Part of a small language model's weights.
Size: 15 layers, MLP 768 GELU, 6.94M parameters.
Architecture: LayerNorm before each block, learned positions, no biases in attention or MLP, tied embeddings.
Training: a variant of SOAP for these matrices, 501M tokens, 3822 steps.
Each number is 500 + 50 x the weight over its row's rms, rounded and kept within 0 to 999. Layers, rows and columns count from 0. Numbers have three digits each. The size before them is the row's rms in percent of the matrix's.

# layer 11 MLP down (transposed), 768x192, rms 0.266, rows 330-379, columns 0-63
095:538513503579566466559520476459445539547632457501540497499438554468565542572485430542531521450489550531495407523511542504501518526498554495499503451547479458523516594513553482513520492610533572
093:543480458532527421437552483537542550492545524498511491489481364464532530510480498415588585502527584501554501443549562504483536436470425505462534413537556466525509480490466467471518472540431436
094:502477437517517561554505455514455509420571505562467557604477475508433582453419503448382486582509539523493467573527501526519479621492540606593515470448403483476547506486469559530342503487498513
098:421581462456500538483518440458500448442551522559661490560547463436510527506504559491510466427512516574515499443477463466430514471474464508569500494484549436467565503516495467517480499536558527
098:421519535485505537514551568550536511545510468579509473473513459469504506469515520384462541573476531441445458555524479534449623505354533459495478479473494432479407521469498511485546463476462538
103:481546420433448527436511451524441542442549486426535534440606463453491546521480527480474514507552483521495536562481555434524474611557531553506443540527506587559527484514563539552526471455583417
092:532405521525556500581425620441477483508596444538464509394522501511503558538548515532477498484525535607435502418491553544536450517518523462526554553482471483562562512469559544494463516464435459
097:519495557402483586463449566456497556494687546565620579536495503523389508514568522481483491433500506567506555539482490575581516525424514509528518542538499500572437620543488627498418490486414443
103:558450564533457531586532511448519524451394577390441511374482503520476566519487503512538471495472543605454450560527595572555562507460566408469558497439516440482559515511496497545447465547487506
104:509537496414518471501478562451487508468415522393519550468450492417565488562572478439522516540497505424573498532501434497550535538438500439600529475438524531545490413476515402518427498501519428
101:552454533554399427600439542468476541508479473417505443458486491534482614498508451440451509415491491532422454581456487466544470496464549523359430551554541573478501446525514529486472470509458544
107:485519486538549440613512506367512563460485516472544572475515476521447591517558454615611544539545477528454589486469459554502478532516462514519480465462562522477458558546522517497520496487494553
099:493450510470542361334585510455540485505453572443465443551533535445497583463511526427513531506473506552420497439531521514533482458515543518547622497474453462480513519583395546495445509516499517
110:565476456514545486535500570494580516422386563482524593457527503605602556476423492495520542479591534544473572538469432451572537483456527478511551471491562515505507555515527455529482523407571583
106:522500552514418446526508501554469473467530481503503575443437540568500417448448439522560480530496495470564474569501482472535493480505470410496490507522564555487517493509562546509477483492396495
105:564513483540505515588417541557571576458485460549509521457459507426540446489488394399485599528480501539504466470514549477513441571528455520523439525477519561502531538476508466515493557486566476
095:457540436509567481564625434441543475530528502472544558543513445571522521495528583545507545483552440496554538517537495525505516435454422533553606482575522567557566451571523466492603477477449434
100:471486461459511472427563587503504499435457527434531442538425468458453520524455440475426535485513545562551499468567506485582537489417552526568513516456483472450406509499623467551519398491423457
103:437439476504615561413539419507419487488636453504526499553450442535525483481521558460626440536564475559562490534500518524514536530544497385468539559504479544494434431546519621443461527527480552
109:489513483449498561386606565476433497386471472410492471501515529456509454467607532469465580552432512523548508537676510520519519486493527486515472482454560487492498478475532531510452405439485465
101:513522536529578569453557532594462482536452514527485425487467493435450477391487563482470542566547499567462459528462552479444520577558496550595539498430438533478401499468410484515555540497513554
111:415477416523451479520513591423506523556496480501512531527456446491590532504432629466514401523568471522486529508492538441459484520448384468541460504519503553511597548465523510404567605502521438
103:506438454485437509619501514604537446496518514505532554472469479584475414437412480513475549486591494492444519445459519473478504522560462577536517572551487454565525528522453412385553529566502449
102:507535503467566581534507513441491467506493454499498484395475457558541527477393472536541502414467427483434544437467440501466486428474473469521531473506560553533478486429568448601557508415517423
102:482519526532405414535537425465518437551580529538458403497558413570494553493493573435437509567568494461524533547471556520476481529522543542568494445552543433524632543453469515461478408521507539
090:531526490549572434508548524398569473497462466436426537514600484527637513600512466532504468492434526411538577585545529469530566517550425534454428559484476556509531525551549583448555501556460494
090:467469479447581434597566441544499527469508520478500543481500522382563488497508542532524469558357539515524535494461516499459489409374472485532506512519550437540528498498465548521480546528375508
099:429515531492379506471448436576509474492447449475424440517496504509501569480426510579504524514571489464468528429492465417468398466519452489471512507472553541480404560572458477587510509495573525
097:516477404582479475395478503532533568504528510463559511536472504451466573399495525475513536463434499373496475555504361560537563523513517465471492474476445444437526487561487462517479533555528458
105:495494500639527553483493520422494520535456595541447432466416465457442472575406448506528523474443548573532452467555460505479484543547560579494528490484508597495547490511551443533488558478504424
103:627488444570540516540413480458562493532515586494466404499507526593433460536468552551520530438494498554444453417487437466452496438477404534443533598525454477523436516510491485482534564425575538
089:460585486544443564500538569546491615473559535475493471348556426568529492469497504472502571556421489579521440466507442565451517537503507494462502569549490520497553588483582565478503438502469452
100:408474507471526463512543573571590422612439592497412432497459543452539600506444528525426573454498572448527569438507571590578529550407514505497498380525585527571491473439500478526433392421449469
118:536407495408521584539410486436502547559559522465487400499420495478457408453432550556483472466597467490405464595593472439433531625524515517616527556522529522496555423458559516421542506509534423
102:557506430454503552478415506578435477499531399557494444577505478477404430596500456491364479537370564495461517507606479523471557473542534444478520558493464498508478560522488516434475482460462535
108:424575523428537462547540516463525532472538524571465545491498564585547499438426559519556411378456492468433415548479528425596464540507421402432582610530465508421504640549569425567475490492542548
114:501517439521472399480564483509440459549479505518500476479500397448513539384495490496458514553477586525586508517525488524461532488446509495378456539424544550500384422473504535464549562533525560
101:461497413475433456369441400529490508450404474507553445521507457562570556474445450476435456490481514478497514590407488454468541547551554574514540515465544456465469439568527389479545597534488623
106:536522501490530439562501596547478448524447395576524529623512483465526496516461509520487564463505498480535335446528592496547423602503408526496489539513474471547444462443499496434440520477470492
103:430440525495554578533541517440567557491572464465487599532490413486493488484444477474611522579500471414545461509478480477502468535484413535528493502541452485449515445531427520430439465410465459
100:500453496551460463494534508425522525453517450433516436570431497550515521437576483503425559509470482519545458554475602565562468509454506499401553426482450469592492437586527504515496496507480432
096:413444391571481565480640409490607483469531591564526527486512462558462508527497472605486422460530471602583494533435522530519502599500591484491493528445498580473527457433527480561509461523526451
102:570477490535592501501537518556534490491500506512583456452560491531490528536445492492536556525516522605506454444619470391497485479538619419481581566523481550460551608490470484488492458546493496
104:562483477575468509494457535538397534537537593536487503443542543473458487461508529525512508478479506516465512521519402545455476541429413551484545582558564495492498450472431488508505426486524502
093:540561529463430487443528576471530461451466420497521542437480558457552510561518607489521564527526504502521528403542587528465496501559478487571524499551466603481455439353427567528519586618557515
102:550462491506587454500558447484472540485481549516483474541497410433580511508501491446524569545488570456419496479523434477505509471444454488449549458539602358548531403530529512487496501426523520
101:563544538522496502477448444482489484457408491567508516442517532525517522519506493456566483452521487425575461458458500504515427472590525544546513539486494411447546460624456486473556523522467488
100:389469411463506562473472448469508512460459545480529429486490452559493630491515522503544677539507572451563582414510524554568530500489515444431426480479636467562580484464516560538539530540494521
093:558462487534508454486468469542445513420535501525504455538510513522471412567464464448465485479565560533458505415503574499502500496506573560460421507427433437488475541554499558494342558473465443
088:527411511427484475568530451564485542513503531473476436429478449531563421574542460537541494505481475452572491534474553497479431434486435492491524384518615468474544531543495460544688459491467590
# layer 11 MLP up, 768x192, rms 0.249, rows 331-380, columns 0-63
094:523503519527519537509548532584470413460426473526475381481463568486506449580491457521365455464429539454471588529507439553508470524496567465560552563496486516491531495482542502517509539454461490
096:509483506462456522477593474529384438497447462489373521515454635469525535434527469581494441473505483474526552518439495531487479554535442381579524428472483498634427505485545471458473508497441429
104:479461515560568476482507523436549532595482516541543484451486581565538588431492447552446454524457566492433539517499462474647517479473465474499510508446596587539424517466578547401560537522475514
098:606489488529438517498473423425482494559550438487480492503582584602501530583438440425516440584463609574516578396504574459493499463518599603441546553500498500487605564511549496531516516566502506
105:451458527559524449536414548495516439426484621463533453541540549528599523395517490476495544509464476484522522414519460596445589584437547521533456437510459453539512481479582535428479493586448498
098:631559516494504450412565435574416422364542548506498466425553494457512591480478469441452546535459473415649469495443491525447578565460512517524489517436562412504408514443488456500438500437564497
099:557454456479450572503466449515593581466480522564394443424505453567461559489376417585545521450551520357529463475508561468503553451424513488427483449613507576508448520548429478528498448509522514
095:529416462511549507515487435599471506528516526486531539471496458526543470492461487442476480439458475565402460501522468476459433448557505577483492564498664613446510407625482487484474423494532459
104:569528374562468537507564494482587511571507492567465488524487523522515466630506494488387484527525512583494509385506437473432518466514451510459607530449538545481441480525558550454560414522533482
107:516537504520598468461508529466447409498540513475486516549451593610537427536527545584447446526530498522438531479546457467538485557597500364469562502514518542422469448512563510494497540478431537
101:520672485472428508528499466485535488535470519446485513430519497460559518433456532455457505525482545426469510512531555528513548532436537423448566493542485510493559441560458552495538430560476534
102:460527548559480496473608491489507533580443550521532457407448517578466488555526486526571447550554538463529528556482542480445532513469482523496548472533484525546502418488460558420599529495405444
105:556479501431548487538440408478537516530365451570442547439524586450406554539559481491484440529533496453419408395520538499622513494530565472545438476533544425437411466497456561498443429573413439
105:446509422517551492568537475505445570494464537502659537464522489478502526475432537447571513426484469431549468543525519456571353499419498476523549416431475520460523465523427436485549431516563585
101:509510538476454406436566602450486483577504491467582466441491550539499396473413570489486428490539460512534533501421483539499437469462492553564516546465365457476519439457534420498540460453440470
098:626525445527461422545525601457401475523558468562504494472513471492545432577433411555514482540455528518523565474490524499546510512454478399551478545431575602478564509454513455478493542553457481
100:450545507437487487446467584393473527413435518497499449454481475569476472441539462535458506492508439538504380513507507539533493485411434424584398376494432512428521509528520513427496589490514473
108:476561462508451477446477479488453485485533389634486524524498587603390541458489523515477564586510421444485510540463514560491568547500602452545483416498490576464497511469536483368486421532526443
103:494528472496434593468498488522598462471471489624552511500564494430501471485602434583537547441404533596509434500528489506566409513445574533466538443437535503606477554543435484535523512510422481
103:534423504470428488645424503459482621490507529503423547485526484421529556530493529457589440427454579482457583486496508459565428426532501529525512532584556538492560472468590466407521518549451476
100:490597438560539459468506573502505523468472593567517478415454535563507486523406441481450446489570513469495502511507464518426433465548564549556429536495459446432541390569530481477554417474497528
100:448484500556510495451574528567533508471530504499468523470547470529515486468543552521509496501462486506552540518379442466497523485516558519584541491340435506533489449475600524527509515411405590
098:600449521467484526472566505540462462566505491532487454541410446493531466561552502512596528554509508536513593588522551579435456477444433542484546461464432532489585587552486456511461548546459528
095:508550443450465507429595532551617387441621443538469518524472556455591469458486502481536500487532491491567479526517451483493532488504437514469493502401446481531415500547545592473400604502539588
097:535507401494498502486477412534480460489456540517505453526483394558530469528521456493450531561562460483494498467458420475469429444473522432540523437450496496485538494553455488450494457514510545
094:526505516490498468484463535516513469536507406542477490534513433602466526513543526444528467429524518530482662516488486498519490440517472481514638545469480502432479470593560530559480571473551484
095:526436465528509471523530522520519497476510552452601513433487506568529453446424486503527488484445516427508454439550572503397570436258548463464559516552459519506583463474461491516572484443476480
103:499536456496466477560501516476553471552448637555488485496511401394467531590547466472431541500442494450458468435495494568448518478518485525488528588523518472443474412512517508536492407482521551
105:489497501409419478518481511492473474472495458486530499558562519536400473495502491520520534547526460548550547456515488495559466474508527534557553405537412614456496552577475459421498583521547492
101:491559553447435454593456542466569448564483655525555503557496449488537513514502497485518481500418581553408468563397584416532498568442493467432536554469524544453418553447519473528453442487557456
093:585458502521501503591511374465500471660448483508500572497470485583479475525473418555565369526492546482511488509417493438510448486504525478634568511498540487416553478460481459500565493465425472
096:475482442556499535470500410528488455473496503478499491496460447523525469439463533540450472388527520547482549603564532492455502526516471496434545577482471516522466485431516519535482519357478522
103:478596446496458550451415563520450476489533496454511435486491541443539392520606504434451526402503587525468543528515495583510540550473406585458426474583566446537444539561427492491508449479516572
101:441520477490557376553508476551509530514438550440510493552495498487495438485555534488490422488496557490504472514436494481520502497527448420552554486541631522507452515546455460504502423454511419
106:535513471569463445564466550595514609504468551552465512416564488462402435461521556446508594493433481582444516608489484425528450495443469436476529577481511542451544545450499500559385558473471474
108:440410412540372463530491516462472480453555487491439525457508486495566594417486551546469475567433459504505541591417550554431554470405511523489531467528544513483475468516511498445532484460482481
099:484544482556586456446541561472383499450477415423439559439479532483447496529574604443491568411563527487498459412456521522534470451445527496477605542508518524510650339442509609512455453469521405
101:563595508603498548501418633484497502483364447499487474522527541518475548549357534538453535495502425514397573484472503595481591526427516449480426499515513479465573524540449487514491537479403540
100:537479493419479449567428474484469548462494525438535444494575524483454494453425460477511450559555497491527352563521510498555492594500415412488503410365370562447579379528508513539421438391541515
101:457545519504477516479455538575497472499565529486540398538431421476509535423546608413510418429456447527549443479479445609391422572447486555519498410456579504543604472558529605531507478601500433
098:489582434455494526499469594472487550489594512627426490533510525484505491479566411485471558554473576329453500469533486516483466430432463503496407459485421454493439480549521495507556549486522602
101:510553474399390603538549534528543554503445505516494392549599503542576635488475574415534509505475457474508492463469464591414483569463437594437506466547497510575551383579503481511524522504545483
100:556554521465501457582508480534454452475533464450469511474545521507487494504517468616483565494504493523547453498577502495505543471385530597508527514512511534415588463491513465484492503524445488
097:495555518458589521494455494524579519503537572486534499491554415567477477568593539562542425554495526487542518502481405575623557501424500423434563453436463478538491612524537518488489462523511513
098:445509443588458444533530503557569464438558456594501579475422526587480521549457460524521479539488440536432458520497497444596482546531523497525583530486521565545544553457563477486479523475478460
098:524548424578512458512506594464509516450519449463575625545545500520407510490556339516488487536542486545423431505576504435589516500462454466502470537570421550560511429515524581417538434499454455
103:552578511419440574507493528589517482561473452549486593545608457502530469475532504506469481532528443451449508543469486408595471529514546538431503482579488535504517439539461453668464514556634437
096:577487556449590505505490495534484467584525464431608531426443490575540471442472453469435498527597568547511510516452472457443467474515538472478472492628485526435514496559527461493442509544404588
103:499466452528428500523554538518457527600429538491463470505519428582487524581475436514527459469531604431481447542565477563597530526516523489502437452433444508565497512449410600466440483602392552
104:512520491537486471529475595476500567501521509602421591495515492450428570440491404462440427558437549530547473465561451476436554571491573548475468440444466417506518524519447484590481554450543441